Weights of a small GPT-style language model, trained from scratch on English Wikipedia: a variant of SOAP for these matrices.
Each number is 200 + 30 x the weight over its row's rms, rounded and kept within 0 to 999. Layers, rows and columns count from 0. The size before them is the row's rms in percent of the matrix's.

# layer 5 attention query, 512x256, rms 0.256, rows 407-447, columns 192-255
100,170,200,142,209,242,156,199,201,263,217,188,240,144,179,193,226,243,192,212,204,204,217,132,178,177,183,211,205,196,213,176,168,159,191,171,205,210,203,220,180,215,206,168,163,205,227,191,233,189,219,275,221,177,265,262,224,173,249,166,253,220,226,189,250
109,215,229,229,195,212,216,203,201,186,183,191,154,215,208,154,174,180,205,146,271,239,230,183,197,163,160,186,240,205,211,234,224,208,192,160,185,195,232,180,155,201,220,224,240,200,221,100,206,191,197,214,249,224,180,242,203,154,202,189,209,209,171,156,237
098,219,216,190,241,243,189,187,142,124,205,214,226,137,210,155,191,200,272,223,217,138,205,194,202,198,204,191,189,220,193,196,156,206,193,160,194,158,208,202,185,217,197,184,205,221,179,189,208,212,234,213,197,177,181,260,193,188,224,173,185,186,259,188,181
107,201,248,236,213,246,195,214,199,189,213,190,223,176,186,175,233,202,174,233,187,181,159,178,205,253,193,264,224,237,236,248,186,147,172,213,170,231,150,186,243,216,220,191,228,173,177,215,171,189,254,164,219,176,194,194,249,165,172,183,245,168,192,180,242
094,143,174,243,210,197,213,217,187,208,191,243,256,204,167,196,199,213,195,225,204,163,175,106,166,171,186,202,225,168,176,178,186,196,225,221,227,177,215,188,224,226,244,179,189,162,166,205,134,134,222,233,174,188,208,203,204,188,148,205,198,212,177,249,252
104,261,152,206,222,173,158,166,186,259,175,172,145,244,219,230,158,197,218,184,188,211,189,191,126,213,218,206,202,229,215,169,172,214,185,246,202,186,229,205,198,233,191,227,160,209,212,230,176,187,147,200,206,214,224,234,219,254,187,202,164,198,201,193,194
105,209,225,205,196,196,193,173,194,213,222,197,195,141,179,181,149,215,191,202,183,211,234,164,239,189,210,223,159,200,238,171,197,228,215,212,198,147,181,219,214,216,215,182,176,166,166,177,222,215,260,164,169,182,208,197,193,219,179,172,141,178,186,184,129
097,179,158,189,139,179,199,224,211,179,141,213,194,219,242,167,225,204,229,193,182,244,201,210,232,149,176,249,203,165,196,175,194,244,202,222,280,200,284,141,185,216,234,194,221,239,151,205,200,268,173,226,186,189,177,197,216,195,191,186,215,214,170,192,215
098,250,181,227,225,186,208,207,236,213,272,219,222,219,193,206,194,167,214,191,197,229,230,255,187,213,209,208,191,234,158,174,203,174,170,209,234,153,210,170,178,228,234,233,162,243,201,169,169,223,183,138,206,223,251,205,211,236,210,229,191,217,231,167,176
092,197,182,215,227,197,259,253,173,218,226,181,195,246,238,216,199,179,166,230,223,199,240,214,142,261,195,197,179,209,132,175,160,219,210,236,187,161,258,233,183,150,185,162,180,201,184,219,204,199,252,274,199,224,234,183,191,194,255,217,239,219,181,195,220
086,248,203,246,221,207,162,209,217,229,269,145,137,166,231,228,202,165,177,193,167,195,182,232,211,246,144,154,222,185,206,218,243,180,204,182,262,234,179,167,220,179,231,211,210,207,208,176,153,164,199,144,138,218,161,202,217,221,197,186,164,224,211,178,235
085,167,187,195,269,189,232,173,254,182,182,263,136,232,205,258,217,229,224,188,210,205,206,235,254,225,176,238,240,138,157,159,201,213,224,209,165,138,255,212,182,202,205,197,195,184,216,183,247,199,192,210,218,205,197,186,201,239,211,221,170,207,200,256,234
082,216,179,222,208,197,186,192,229,193,228,207,234,190,173,158,235,275,184,168,195,212,204,199,198,231,184,187,190,169,141,180,171,222,255,211,212,218,195,205,224,202,221,233,209,163,193,178,213,121,163,172,156,234,207,176,122,197,244,237,185,225,203,161,199
077,203,236,250,166,165,224,188,202,216,221,171,247,208,180,189,219,197,198,172,209,186,160,151,206,154,189,176,191,189,199,231,175,165,183,240,207,221,178,116,222,160,217,233,214,208,220,196,224,179,218,177,213,190,215,227,163,141,175,199,168,210,203,209,154
097,247,198,188,168,213,174,177,190,199,255,170,198,221,151,189,208,220,245,223,168,143,123,155,223,167,196,169,193,220,227,198,189,185,159,168,193,227,219,204,160,188,189,205,223,159,182,172,178,220,171,223,180,212,182,190,192,162,145,214,171,232,254,149,181
097,231,199,264,242,184,174,162,229,253,248,212,189,199,199,190,156,204,182,223,205,191,175,186,207,203,172,229,202,232,210,191,189,150,206,215,153,194,160,168,233,143,187,257,211,180,219,191,223,234,249,179,175,138,212,209,209,238,169,187,190,212,113,228,128
097,202,186,165,224,217,220,198,177,168,164,214,228,161,228,151,194,278,222,161,218,123,158,213,167,199,232,185,210,195,199,175,198,172,211,186,230,185,266,217,201,220,218,211,178,200,194,266,194,199,161,188,166,181,237,208,172,205,225,189,133,218,248,168,173
111,223,196,227,214,186,189,203,265,200,221,176,207,213,147,197,148,193,190,231,134,225,159,159,217,231,175,218,184,219,201,174,218,142,195,239,241,184,155,193,186,170,188,180,185,152,194,238,222,215,173,214,224,161,236,151,192,156,166,154,231,217,172,182,137
092,205,239,239,162,187,232,217,157,164,313,209,192,155,185,209,196,248,213,222,181,211,211,244,159,224,215,165,190,226,195,220,267,179,206,170,180,242,192,193,172,189,214,196,215,206,240,209,187,179,217,222,184,157,191,179,175,212,151,244,248,161,203,168,218
110,218,142,188,149,229,171,229,149,210,166,184,235,231,174,189,256,219,204,189,234,182,236,194,183,187,179,167,203,181,207,240,188,166,188,155,179,139,172,201,164,236,247,225,190,191,201,248,212,142,190,204,146,241,193,208,141,206,207,200,170,183,241,174,209
101,228,187,125,205,164,196,193,193,213,238,163,176,245,151,201,202,194,212,177,158,218,190,187,191,197,164,229,209,173,211,156,210,173,178,279,180,198,216,219,248,188,161,162,194,183,216,187,170,185,187,239,159,243,185,196,202,142,220,183,210,240,202,164,201
099,231,184,242,219,190,179,210,176,229,236,197,215,149,229,163,179,201,205,152,224,162,200,200,267,169,226,232,207,137,182,204,211,166,211,191,187,155,229,232,143,171,185,189,189,184,201,186,195,212,236,205,218,201,216,213,191,190,201,207,252,110,219,225,231
094,203,151,235,213,213,237,218,179,201,183,243,209,193,246,206,201,216,215,227,220,236,273,191,146,215,240,176,168,185,165,213,173,193,179,186,184,227,225,172,155,135,240,162,207,223,268,195,238,189,215,225,213,136,200,187,254,174,210,204,178,136,169,178,217
112,207,184,180,208,182,224,170,196,194,234,230,172,233,184,173,191,191,236,201,201,203,229,198,164,147,229,217,189,232,166,206,203,247,181,229,228,215,239,198,169,203,161,249,155,189,158,206,211,201,199,188,218,181,248,237,178,196,167,160,137,192,193,164,193
105,244,161,204,227,254,220,202,228,192,193,224,212,156,205,208,175,188,205,202,222,195,213,182,189,192,181,199,182,211,209,207,235,194,185,244,203,202,159,252,223,167,167,297,199,233,156,230,247,228,210,176,194,197,199,195,226,230,245,246,164,210,209,188,192
099,193,166,230,206,225,168,187,221,194,222,244,217,229,213,207,179,166,201,177,126,221,208,180,192,174,231,169,181,217,192,215,178,259,210,209,213,152,246,174,200,199,158,179,198,162,143,210,213,161,186,163,248,176,237,205,220,192,226,163,156,233,221,152,199
102,215,198,224,212,198,254,272,220,212,189,187,215,185,150,204,191,206,118,239,217,165,190,231,154,192,205,225,196,180,185,132,178,202,221,163,151,190,215,204,204,185,186,159,182,203,180,209,220,213,227,236,230,202,255,196,209,174,164,214,223,183,194,196,168
105,221,206,192,183,192,173,257,171,176,270,227,201,174,216,185,200,224,203,179,242,181,172,231,257,179,231,161,136,205,201,224,197,224,169,198,226,220,169,153,268,239,198,178,202,247,198,178,205,205,220,219,136,180,191,209,189,170,188,172,202,226,211,210,218
102,253,256,220,170,226,209,175,176,171,202,221,199,201,202,161,192,268,201,166,188,233,216,215,184,179,215,198,191,174,177,214,211,223,190,163,184,159,180,170,200,157,236,210,168,170,195,222,255,119,228,226,208,213,208,208,163,154,207,174,230,184,220,235,197
093,210,186,208,195,207,154,157,195,187,208,193,248,204,213,139,135,152,194,198,168,176,199,215,152,175,215,189,228,204,267,222,184,204,238,258,180,244,232,211,170,221,153,211,181,149,214,195,228,177,195,173,153,174,193,234,170,217,209,204,183,171,226,181,170
104,226,196,159,205,247,219,260,207,142,200,209,196,147,247,187,199,181,180,212,215,174,201,304,192,174,231,206,246,190,223,232,197,185,218,158,214,223,204,230,184,267,216,234,215,227,226,139,151,193,196,228,207,212,182,216,180,274,191,242,205,180,225,219,227
108,245,167,194,214,191,203,212,186,170,215,187,170,222,177,133,223,240,180,215,173,197,161,186,236,167,210,223,181,155,212,207,162,212,205,172,179,180,124,155,224,202,204,206,178,263,162,222,148,173,203,220,195,220,164,241,190,288,226,176,203,202,186,208,177
099,210,260,170,180,234,174,215,208,215,254,209,274,211,189,159,201,241,185,202,185,216,183,264,209,230,217,131,228,169,214,185,239,204,219,224,190,189,144,126,265,174,219,184,186,207,220,178,215,221,183,150,142,172,117,201,198,203,163,172,145,160,225,218,230
103,262,222,186,169,193,222,216,167,204,162,161,225,194,174,181,200,213,176,186,186,173,188,202,193,198,204,166,181,187,194,193,250,191,154,163,190,191,243,146,230,167,209,225,186,241,170,190,181,189,184,204,187,237,164,180,167,214,217,167,241,206,212,211,179
103,171,174,215,215,197,165,191,192,201,180,164,224,217,180,192,208,165,174,186,221,192,186,211,221,183,159,152,246,192,211,214,166,247,254,198,203,230,260,224,172,201,191,182,228,207,163,186,198,271,206,223,246,250,188,142,212,191,231,135,212,278,201,185,161
108,193,180,233,197,191,246,255,236,200,175,241,198,188,203,210,218,179,182,240,190,204,227,244,201,214,186,189,196,181,206,189,172,217,186,186,160,197,171,193,144,157,219,219,243,250,198,257,172,200,203,217,186,209,192,224,236,184,163,162,157,181,236,201,162
099,228,192,196,154,168,247,167,186,207,178,189,208,144,253,187,235,219,156,201,230,167,209,159,192,146,184,214,184,164,216,198,209,196,152,210,202,165,209,209,197,199,232,192,202,162,183,200,213,200,231,272,149,165,182,200,213,243,212,220,214,177,203,218,201
099,161,192,252,265,198,175,191,199,159,185,274,229,163,211,208,153,212,140,236,145,205,180,198,200,188,205,184,175,177,277,185,170,182,188,217,252,155,171,189,198,180,186,182,211,192,255,177,208,190,257,156,197,233,172,244,204,227,202,130,147,194,227,214,169
105,257,234,219,181,236,150,209,165,220,193,181,207,298,171,223,194,184,225,232,287,197,138,192,167,231,169,231,216,223,187,169,195,222,172,236,216,146,223,213,224,218,200,212,220,240,197,209,216,213,215,211,149,172,221,218,169,201,224,167,208,185,140,162,252
100,191,206,214,120,255,146,176,191,180,239,210,152,176,245,241,184,182,202,237,250,220,256,193,227,255,260,210,193,257,177,201,161,222,176,217,226,177,191,214,204,208,189,183,197,180,176,189,251,188,177,169,184,267,174,155,174,168,208,270,224,176,234,163,153
110,202,171,191,213,191,199,165,257,207,224,164,192,204,227,253,221,188,218,187,197,247,149,192,137,267,237,161,189,203,206,238,156,212,160,260,205,228,182,222,198,233,156,173,218,183,211,206,166,218,210,172,221,125,245,147,244,200,209,129,164,238,166,207,214
# layer 5 attention key, 512x256, rms 0.253, rows 407-447, columns 192-255
100,195,162,219,200,269,177,174,162,195,167,180,203,203,244,183,202,228,195,173,258,143,210,243,215,241,208,210,166,218,220,212,182,194,177,184,200,165,199,166,178,185,215,179,157,219,173,210,213,148,196,146,215,168,154,206,202,169,189,182,205,186,220,162,196
091,180,232,190,260,195,180,213,203,207,170,223,218,263,186,209,192,208,166,192,192,266,172,201,173,234,179,162,153,237,215,187,140,205,198,156,190,215,194,232,226,241,213,123,178,220,129,270,171,176,203,212,168,187,193,183,199,161,178,152,197,206,169,213,179
113,198,183,239,251,205,150,222,187,198,132,194,204,165,120,151,202,224,225,169,215,182,165,219,131,190,212,233,226,194,211,219,186,167,191,249,167,157,148,167,174,189,209,219,209,190,221,224,196,222,192,223,206,255,157,203,171,256,201,188,159,156,208,255,220
107,149,194,219,224,255,148,133,170,196,186,202,219,191,240,197,210,219,230,283,198,217,279,228,243,237,196,163,219,201,229,229,191,214,221,171,186,165,232,179,160,199,211,187,181,151,177,216,175,199,211,143,257,205,198,182,217,259,186,215,193,116,191,204,212
104,190,211,185,176,212,156,173,190,242,199,178,198,178,239,244,182,189,226,164,185,159,215,176,201,216,207,191,257,213,201,203,224,181,128,185,162,211,177,191,207,167,138,256,236,175,186,191,194,186,189,222,249,247,183,177,187,205,237,203,172,253,220,152,200
101,211,230,194,165,201,176,248,191,210,198,156,196,236,244,213,185,191,124,190,230,224,186,186,210,204,215,172,190,201,182,194,177,235,150,180,190,138,153,194,183,206,175,216,237,241,205,204,202,155,197,182,215,236,156,228,210,178,218,201,193,171,204,227,169
100,196,202,187,209,228,183,169,217,191,230,165,233,169,215,184,231,165,207,178,216,201,173,163,175,202,204,234,230,216,170,172,178,212,167,214,222,168,234,268,228,212,191,169,182,169,175,243,149,228,182,237,187,171,159,196,190,174,247,138,236,205,198,228,214
095,161,207,211,230,116,191,209,200,209,185,197,205,155,226,217,174,165,181,212,165,173,191,199,190,278,234,151,215,200,227,232,205,206,214,173,205,225,218,162,235,182,189,165,155,186,109,195,210,179,240,211,195,216,172,177,134,259,201,234,226,212,186,285,197
099,173,199,172,170,212,213,236,216,195,214,189,176,192,225,198,231,286,211,212,168,218,193,232,207,175,245,150,193,257,214,186,195,224,170,178,216,228,231,199,242,175,232,235,194,180,213,239,223,188,209,230,182,216,269,211,168,242,204,140,199,201,194,165,215
088,198,210,176,146,205,166,172,270,219,226,216,233,176,182,215,157,257,220,170,167,200,185,237,194,241,165,182,198,173,220,196,167,170,167,188,166,248,215,160,191,219,168,242,183,170,144,190,253,233,189,169,190,219,160,201,167,164,231,220,205,130,236,176,205
079,204,170,186,223,174,278,212,225,178,179,215,227,181,238,184,228,237,210,224,293,182,189,211,171,166,185,197,200,228,225,209,164,243,266,180,168,166,238,192,232,246,187,175,159,248,161,216,235,199,268,194,206,163,213,183,205,231,156,188,177,180,139,194,196
086,196,212,192,222,157,211,167,167,249,181,142,213,207,223,154,240,177,144,268,211,236,226,197,224,187,199,139,213,236,209,210,223,237,179,187,198,213,254,210,211,216,222,167,214,209,169,228,199,209,279,205,197,203,190,176,212,231,143,177,213,246,233,176,184
088,203,218,161,180,176,218,204,196,196,160,199,180,248,194,175,171,167,235,171,201,182,165,169,183,225,184,217,140,208,240,253,191,195,197,198,159,165,164,222,181,180,100,227,182,206,225,221,164,235,169,190,219,261,215,213,205,186,209,193,152,222,199,204,200
077,244,157,208,179,191,145,150,185,199,263,200,152,157,207,175,189,196,192,129,197,234,173,210,161,219,229,240,214,150,232,190,202,194,161,234,177,215,192,172,221,228,189,195,194,213,231,219,204,235,231,215,183,232,211,237,150,140,239,225,194,208,174,171,203
082,159,169,264,217,165,224,186,223,249,217,145,179,175,179,162,224,161,134,159,207,224,189,232,206,222,191,209,195,187,173,204,213,198,267,220,205,172,241,171,190,190,263,179,201,191,187,206,172,191,208,191,181,209,223,211,222,209,230,244,262,149,186,186,225
089,155,245,196,185,206,224,206,191,184,171,227,179,227,229,258,203,140,196,226,218,171,194,208,206,245,161,230,247,152,251,226,214,180,162,187,221,193,215,183,181,229,220,150,231,154,176,236,206,173,153,190,219,209,212,212,225,174,202,209,222,202,207,218,237
098,205,206,226,218,191,209,230,165,172,139,217,200,224,187,171,208,236,243,156,233,143,146,282,197,195,187,169,202,227,170,197,224,218,201,174,211,168,266,181,199,173,262,218,237,234,167,214,165,152,218,211,146,227,271,194,182,162,207,168,163,209,240,235,235
095,194,130,197,233,161,203,162,185,220,151,199,179,166,181,174,176,159,186,184,289,122,175,189,218,165,207,247,207,236,279,191,201,227,219,199,111,222,177,186,227,273,235,213,246,205,136,198,229,189,250,223,209,208,205,232,167,209,195,235,166,205,228,193,191
096,161,210,194,179,255,205,154,186,201,190,185,210,217,230,143,188,196,204,202,185,211,137,213,201,245,182,238,192,208,169,199,233,213,202,161,152,206,192,196,230,207,225,148,208,180,167,178,219,203,163,201,187,198,215,172,268,222,240,205,183,176,196,196,185
102,177,210,162,167,241,136,189,216,227,228,221,169,187,161,167,203,233,228,217,238,227,262,245,214,226,176,178,231,133,198,203,202,207,219,204,197,220,157,220,203,232,206,190,151,169,266,192,176,166,179,211,230,172,185,144,188,173,188,208,220,217,186,199,213
095,239,195,207,167,210,182,189,266,162,228,138,182,151,229,206,166,263,263,204,135,172,209,198,234,196,209,221,206,184,191,206,176,185,186,227,177,237,221,215,137,182,225,197,220,246,241,272,164,177,149,167,167,143,194,176,234,211,188,224,207,211,219,190,175
103,237,195,222,247,225,205,235,166,220,195,196,175,266,250,173,190,183,196,208,206,179,150,224,141,217,162,223,226,192,220,264,208,188,226,194,199,182,165,142,235,172,158,292,263,243,179,267,180,177,237,191,175,231,214,226,139,177,221,211,222,218,128,213,159
091,217,237,157,210,213,221,209,177,155,198,192,227,129,238,175,225,176,199,212,231,192,211,214,188,204,194,223,163,210,128,192,209,164,164,233,220,188,240,231,204,218,215,231,177,208,199,202,199,217,189,242,219,202,249,197,194,179,239,153,198,231,223,128,239
097,202,143,228,237,160,150,213,213,224,164,211,181,224,193,158,171,201,161,204,212,160,178,233,238,264,226,186,195,210,206,145,178,185,193,190,183,203,186,217,212,168,181,171,248,222,229,188,178,224,248,226,222,201,229,181,245,214,202,142,179,159,139,148,212
097,240,236,222,207,173,207,228,163,202,202,218,193,170,264,189,201,225,222,221,203,228,200,183,212,187,225,161,169,163,140,200,208,186,192,170,220,245,208,183,193,192,226,212,224,228,216,195,224,212,224,226,148,115,158,213,184,212,147,262,241,189,215,218,232
104,199,200,235,217,159,164,212,264,195,242,252,163,156,204,210,237,205,174,198,211,189,260,196,202,202,203,188,209,189,205,210,160,199,199,209,242,186,180,194,180,190,209,169,175,195,165,255,189,254,188,207,218,191,191,192,273,224,187,192,172,233,182,164,216
102,202,161,130,236,206,221,141,181,244,197,190,216,219,228,239,228,212,200,216,183,204,194,151,214,163,221,217,170,154,155,226,135,193,182,233,220,184,245,228,224,236,183,189,212,198,194,236,213,237,229,205,171,196,191,241,139,180,223,178,168,237,208,143,210
099,233,249,238,178,193,166,167,159,209,196,179,211,240,245,213,208,218,186,194,193,275,277,235,205,242,212,183,197,273,207,241,256,176,179,248,206,221,227,214,210,191,214,222,205,192,185,139,159,169,194,243,196,201,213,214,162,244,211,162,177,210,219,232,177
105,214,211,214,187,237,184,166,239,191,176,218,227,164,179,156,213,188,211,237,277,218,208,237,196,196,200,223,155,165,201,171,160,191,206,190,165,154,145,212,175,160,170,217,224,263,215,238,233,233,206,203,218,190,182,204,213,175,189,168,156,174,201,157,164
102,209,197,195,201,228,218,233,212,204,162,235,197,195,197,188,166,250,201,176,201,234,241,168,216,248,224,122,192,188,248,208,192,191,158,177,206,202,175,195,160,225,164,185,213,210,215,242,207,251,162,192,240,209,228,196,228,170,230,192,248,247,209,139,225
096,205,221,205,144,187,229,218,149,211,241,223,163,193,195,188,226,213,234,199,215,198,206,181,221,195,177,198,224,164,180,192,164,185,207,216,181,185,187,207,169,184,230,131,179,183,164,157,221,213,172,197,216,219,231,228,262,194,198,233,170,127,269,200,173
105,200,247,224,232,180,169,226,189,236,240,180,199,211,194,173,240,246,208,210,204,166,205,173,210,189,192,156,187,181,194,181,196,99,188,216,180,171,228,215,148,173,183,198,195,194,191,145,155,214,191,156,218,141,195,216,182,182,235,212,211,170,135,206,246
104,237,176,268,146,171,177,256,196,238,215,180,180,146,225,191,211,172,203,225,252,201,169,239,186,214,191,156,137,203,206,186,239,223,186,196,187,213,180,202,165,258,234,189,221,230,177,173,237,189,205,211,188,185,211,178,257,192,176,241,174,235,172,230,201
100,188,181,166,190,178,204,194,164,127,206,155,202,159,210,172,231,159,240,133,227,173,109,186,233,148,224,199,155,163,185,267,208,232,244,225,178,186,218,207,243,173,233,231,202,216,189,215,214,236,197,181,149,225,197,193,140,229,190,202,206,208,237,253,147
104,236,241,146,240,212,195,162,184,172,245,190,232,192,237,141,196,178,189,174,204,171,175,256,126,280,155,170,182,201,171,217,200,194,182,226,207,222,169,121,286,192,191,162,210,231,222,210,175,190,194,168,186,260,209,197,210,234,210,172,225,219,228,234,240
105,156,200,198,187,161,197,187,139,214,180,173,186,222,211,162,238,232,191,221,193,165,180,174,197,175,172,162,152,175,212,159,212,196,198,221,179,238,261,238,162,271,194,197,201,187,193,158,206,269,172,195,205,177,219,193,258,179,177,237,244,209,191,228,227
106,223,223,210,188,141,146,206,151,209,280,174,219,229,205,196,230,232,175,152,247,205,223,225,160,202,212,188,190,220,126,174,216,169,181,228,175,222,178,220,166,239,190,223,185,205,175,175,199,206,208,243,197,203,219,204,175,177,135,209,211,177,214,204,233
104,210,188,198,198,214,246,206,185,183,187,206,175,188,177,242,209,171,237,194,210,181,218,200,168,196,197,180,179,166,202,171,195,187,267,209,246,243,198,152,173,203,254,226,185,186,189,223,183,220,132,243,174,180,217,222,177,207,243,209,224,213,197,194,216
099,166,174,194,268,248,195,169,249,237,198,191,235,217,199,250,202,178,255,159,168,229,237,185,182,193,187,192,226,143,161,208,176,175,173,202,188,206,163,165,172,233,225,187,264,209,212,209,231,215,147,220,221,169,200,236,144,192,226,170,228,229,187,191,205
099,198,167,220,227,210,219,173,260,234,226,214,218,236,176,198,212,239,232,179,215,242,188,172,212,198,233,183,188,235,180,239,201,215,177,224,222,227,183,198,166,211,180,186,221,220,210,193,184,196,173,237,227,227,237,239,183,221,252,226,156,151,224,176,257
108,201,167,177,192,166,202,251,196,179,162,153,203,208,204,234,192,191,206,188,172,176,134,197,198,249,211,217,200,254,245,152,182,174,196,169,237,166,233,214,135,193,154,178,154,205,129,286,209,214,208,205,208,225,186,187,188,270,256,171,211,208,149,176,133
# layer 5 attention value, 512x256, rms 0.303, rows 384-397, columns 192-255
098,190,190,190,201,167,197,180,207,187,210,195,251,220,177,195,204,141,225,163,244,175,216,214,193,122,243,188,169,155,170,231,222,156,237,185,201,239,244,216,192,165,221,127,193,214,199,238,254,175,236,241,162,202,211,211,143,135,220,268,201,263,234,246,163
094,173,245,192,192,251,175,181,221,189,235,186,197,219,200,240,174,259,171,131,145,240,176,180,239,188,144,208,245,207,283,160,153,168,184,275,243,159,135,172,197,208,189,205,189,219,215,237,190,134,219,231,252,129,229,218,240,216,203,251,152,242,268,185,256
091,180,184,158,257,181,218,214,193,160,228,195,242,149,224,186,174,196,142,230,204,206,216,227,255,228,213,176,190,169,223,204,200,209,194,203,116,211,217,178,237,217,231,189,161,177,216,150,167,208,193,170,213,238,189,177,185,146,240,185,237,170,249,180,222
087,195,237,199,169,167,199,184,194,187,196,225,208,169,213,175,205,178,175,195,263,216,274,187,143,198,221,264,230,211,160,159,228,249,199,182,145,208,240,175,191,230,204,209,179,209,199,198,149,185,184,180,228,201,202,195,198,130,200,175,243,171,183,210,224
088,228,122,191,219,192,207,178,165,193,170,208,169,191,174,172,201,191,145,247,228,198,182,222,202,179,160,195,234,206,188,227,196,207,246,195,197,224,141,187,211,201,215,192,245,237,245,212,242,245,202,212,217,200,281,181,176,226,213,235,236,205,160,260,200
086,195,178,144,216,229,168,222,221,175,160,246,201,210,165,232,260,131,166,227,239,164,197,218,169,181,278,194,190,218,135,183,195,193,140,220,185,234,244,216,180,221,145,200,143,262,208,258,163,218,199,207,237,195,167,193,181,193,177,200,207,250,207,214,200
096,200,171,208,173,178,189,207,220,278,165,208,184,185,191,124,207,149,178,240,217,222,180,247,195,155,185,181,189,166,157,173,220,197,179,169,166,212,219,202,162,227,232,217,208,199,247,248,269,173,229,231,273,178,209,225,178,133,236,231,229,183,194,246,204
103,210,239,223,211,234,187,218,172,186,188,219,206,192,211,227,205,202,193,227,147,204,239,185,151,186,195,209,216,187,177,245,188,237,202,179,247,189,195,154,209,244,238,260,183,157,202,202,179,154,250,165,126,153,185,191,182,238,172,197,190,221,253,220,185
083,194,215,198,186,208,185,153,194,195,183,210,215,226,203,224,161,191,222,191,172,193,192,240,207,162,181,215,184,185,188,179,180,232,171,194,254,189,166,198,196,231,165,224,179,235,184,210,233,203,226,188,211,202,152,237,166,187,194,260,163,242,215,243,221
096,185,187,177,222,201,227,235,204,200,211,183,189,186,190,252,237,217,229,259,210,209,208,197,224,188,222,205,214,180,170,231,185,281,224,184,190,181,224,168,154,230,173,206,211,221,182,194,197,240,231,186,248,212,165,192,161,184,196,213,185,195,187,221,210
089,143,210,213,233,178,224,181,151,187,189,205,218,216,222,226,185,201,210,151,208,164,179,198,168,279,179,152,206,170,205,192,207,198,195,183,236,241,211,160,191,233,183,221,132,164,197,233,184,169,207,211,188,179,213,196,172,186,212,223,228,154,168,184,178
090,206,223,183,202,205,187,202,180,177,171,163,228,210,167,196,184,211,250,229,175,177,228,276,197,179,252,189,211,203,171,136,197,184,226,225,258,267,171,175,239,161,217,242,229,163,197,187,244,221,225,214,138,175,263,179,207,194,249,208,199,215,210,263,201
088,200,164,158,230,224,156,186,179,197,211,203,186,222,188,236,165,243,184,210,202,191,140,230,181,210,275,193,217,175,160,183,141,197,196,228,248,176,202,197,214,168,212,191,186,226,221,235,197,146,161,193,205,164,116,190,193,238,163,152,163,256,171,215,177
089,259,208,216,250,201,163,191,244,153,215,240,215,228,184,265,179,218,141,281,245,212,199,242,216,222,199,230,237,205,216,184,178,212,209,174,161,186,201,149,189,196,240,208,225,167,208,207,215,189,220,206,207,226,161,186,203,184,188,176,169,273,219,197,219
# layer 5 attention output (transposed), 512x256, rms 0.283, rows 384-396, columns 192-255
097,208,136,182,183,214,197,208,228,212,238,208,245,194,186,180,183,205,175,232,199,267,188,168,256,176,230,197,216,193,240,182,175,237,262,196,179,158,168,207,206,229,200,193,193,191,195,197,210,192,227,158,192,171,154,201,142,156,199,182,169,177,137,194,158
097,134,204,202,172,193,178,163,210,197,190,208,191,167,146,196,240,198,166,253,214,217,208,198,232,215,249,150,198,177,114,160,158,227,206,193,185,135,191,250,209,189,180,218,150,195,148,202,146,168,232,207,200,186,170,245,205,201,198,210,210,150,215,174,179
092,212,162,197,193,183,171,168,191,217,230,184,204,204,281,206,199,225,217,153,167,209,210,232,207,241,202,174,238,199,215,226,187,178,183,193,233,215,220,194,193,162,211,172,266,255,193,181,207,206,182,198,158,182,204,209,231,225,208,198,176,210,202,176,191
095,172,184,225,255,136,206,226,219,222,238,187,196,249,219,196,215,191,219,229,197,228,185,124,164,194,207,206,229,186,125,191,141,181,162,211,196,205,256,172,203,245,160,165,210,194,215,176,185,233,173,206,202,227,188,206,269,170,180,175,131,163,195,159,202
093,187,246,187,197,165,225,211,226,178,251,231,257,207,242,232,171,210,157,152,230,205,173,151,193,217,178,199,226,183,213,180,217,155,241,222,219,111,181,179,221,127,207,197,226,188,191,183,174,174,181,230,175,177,200,199,268,154,191,165,190,165,201,210,176
093,182,207,209,190,242,225,170,223,167,223,242,213,186,169,229,162,159,174,198,192,165,220,197,214,209,208,151,207,183,202,202,165,196,186,227,173,173,241,233,198,140,218,195,220,154,182,217,196,212,188,241,158,206,174,178,175,229,259,253,216,169,207,193,201
095,210,237,233,194,217,206,199,200,272,202,190,164,256,173,209,208,171,173,202,203,197,216,142,208,222,261,141,251,177,259,214,198,228,217,225,216,158,254,163,205,204,212,194,204,232,174,196,211,195,196,188,212,172,182,165,212,230,213,184,188,201,180,136,161
101,184,177,190,161,243,162,229,181,193,164,167,240,207,177,229,211,229,179,194,224,174,195,217,209,215,271,172,158,261,222,223,263,201,139,172,229,193,176,185,163,174,216,176,201,214,194,205,203,179,244,182,183,164,213,199,201,257,211,231,217,195,236,228,249
092,209,209,186,249,208,187,139,202,213,204,245,203,234,194,214,201,193,182,222,220,188,196,156,213,177,226,225,257,190,204,225,216,282,181,163,163,201,197,179,206,219,225,265,175,234,194,211,242,208,188,180,208,162,152,251,236,208,205,239,236,278,236,199,180
097,176,187,189,213,220,264,244,200,193,205,252,204,158,216,225,181,224,182,222,208,191,191,180,231,177,230,159,231,172,163,220,193,238,165,236,182,206,230,204,267,225,206,200,214,216,255,201,204,166,236,196,202,175,201,209,196,170,176,171,159,256,183,277,279
095,197,206,174,216,200,224,239,214,208,137,204,172,216,190,167,198,162,145,210,199,217,197,193,243,168,234,196,177,217,194,182,221,187,172,211,187,221,173,240,212,207,235,207,181,227,155,224,248,171,219,218,160,230,246,174,246,213,217,122,179,219,198,186,237
095,181,228,235,164,195,215,213,176,211,141,229,176,245,236,226,179,220,233,270,183,178,209,247,203,195,164,209,190,247,244,208,214,198,222,202,167,168,194,177,176,202,188,197,196,190,175,218,210,165,219,164,204,178,241,224,192,216,223,168,226,209,218,172,126
096,247,152,174,232,177,231,218,145,212,205,232,221,213,139,224,232,182,186,222,205,178,237,181,160,168,147,208,233,264,145,256,202,199,232,209,157,210,201,184,135,165,176,179,233,222,209,169,182,207,205,232,163,197,200,188,195,200,235,190,188,238,262,198,215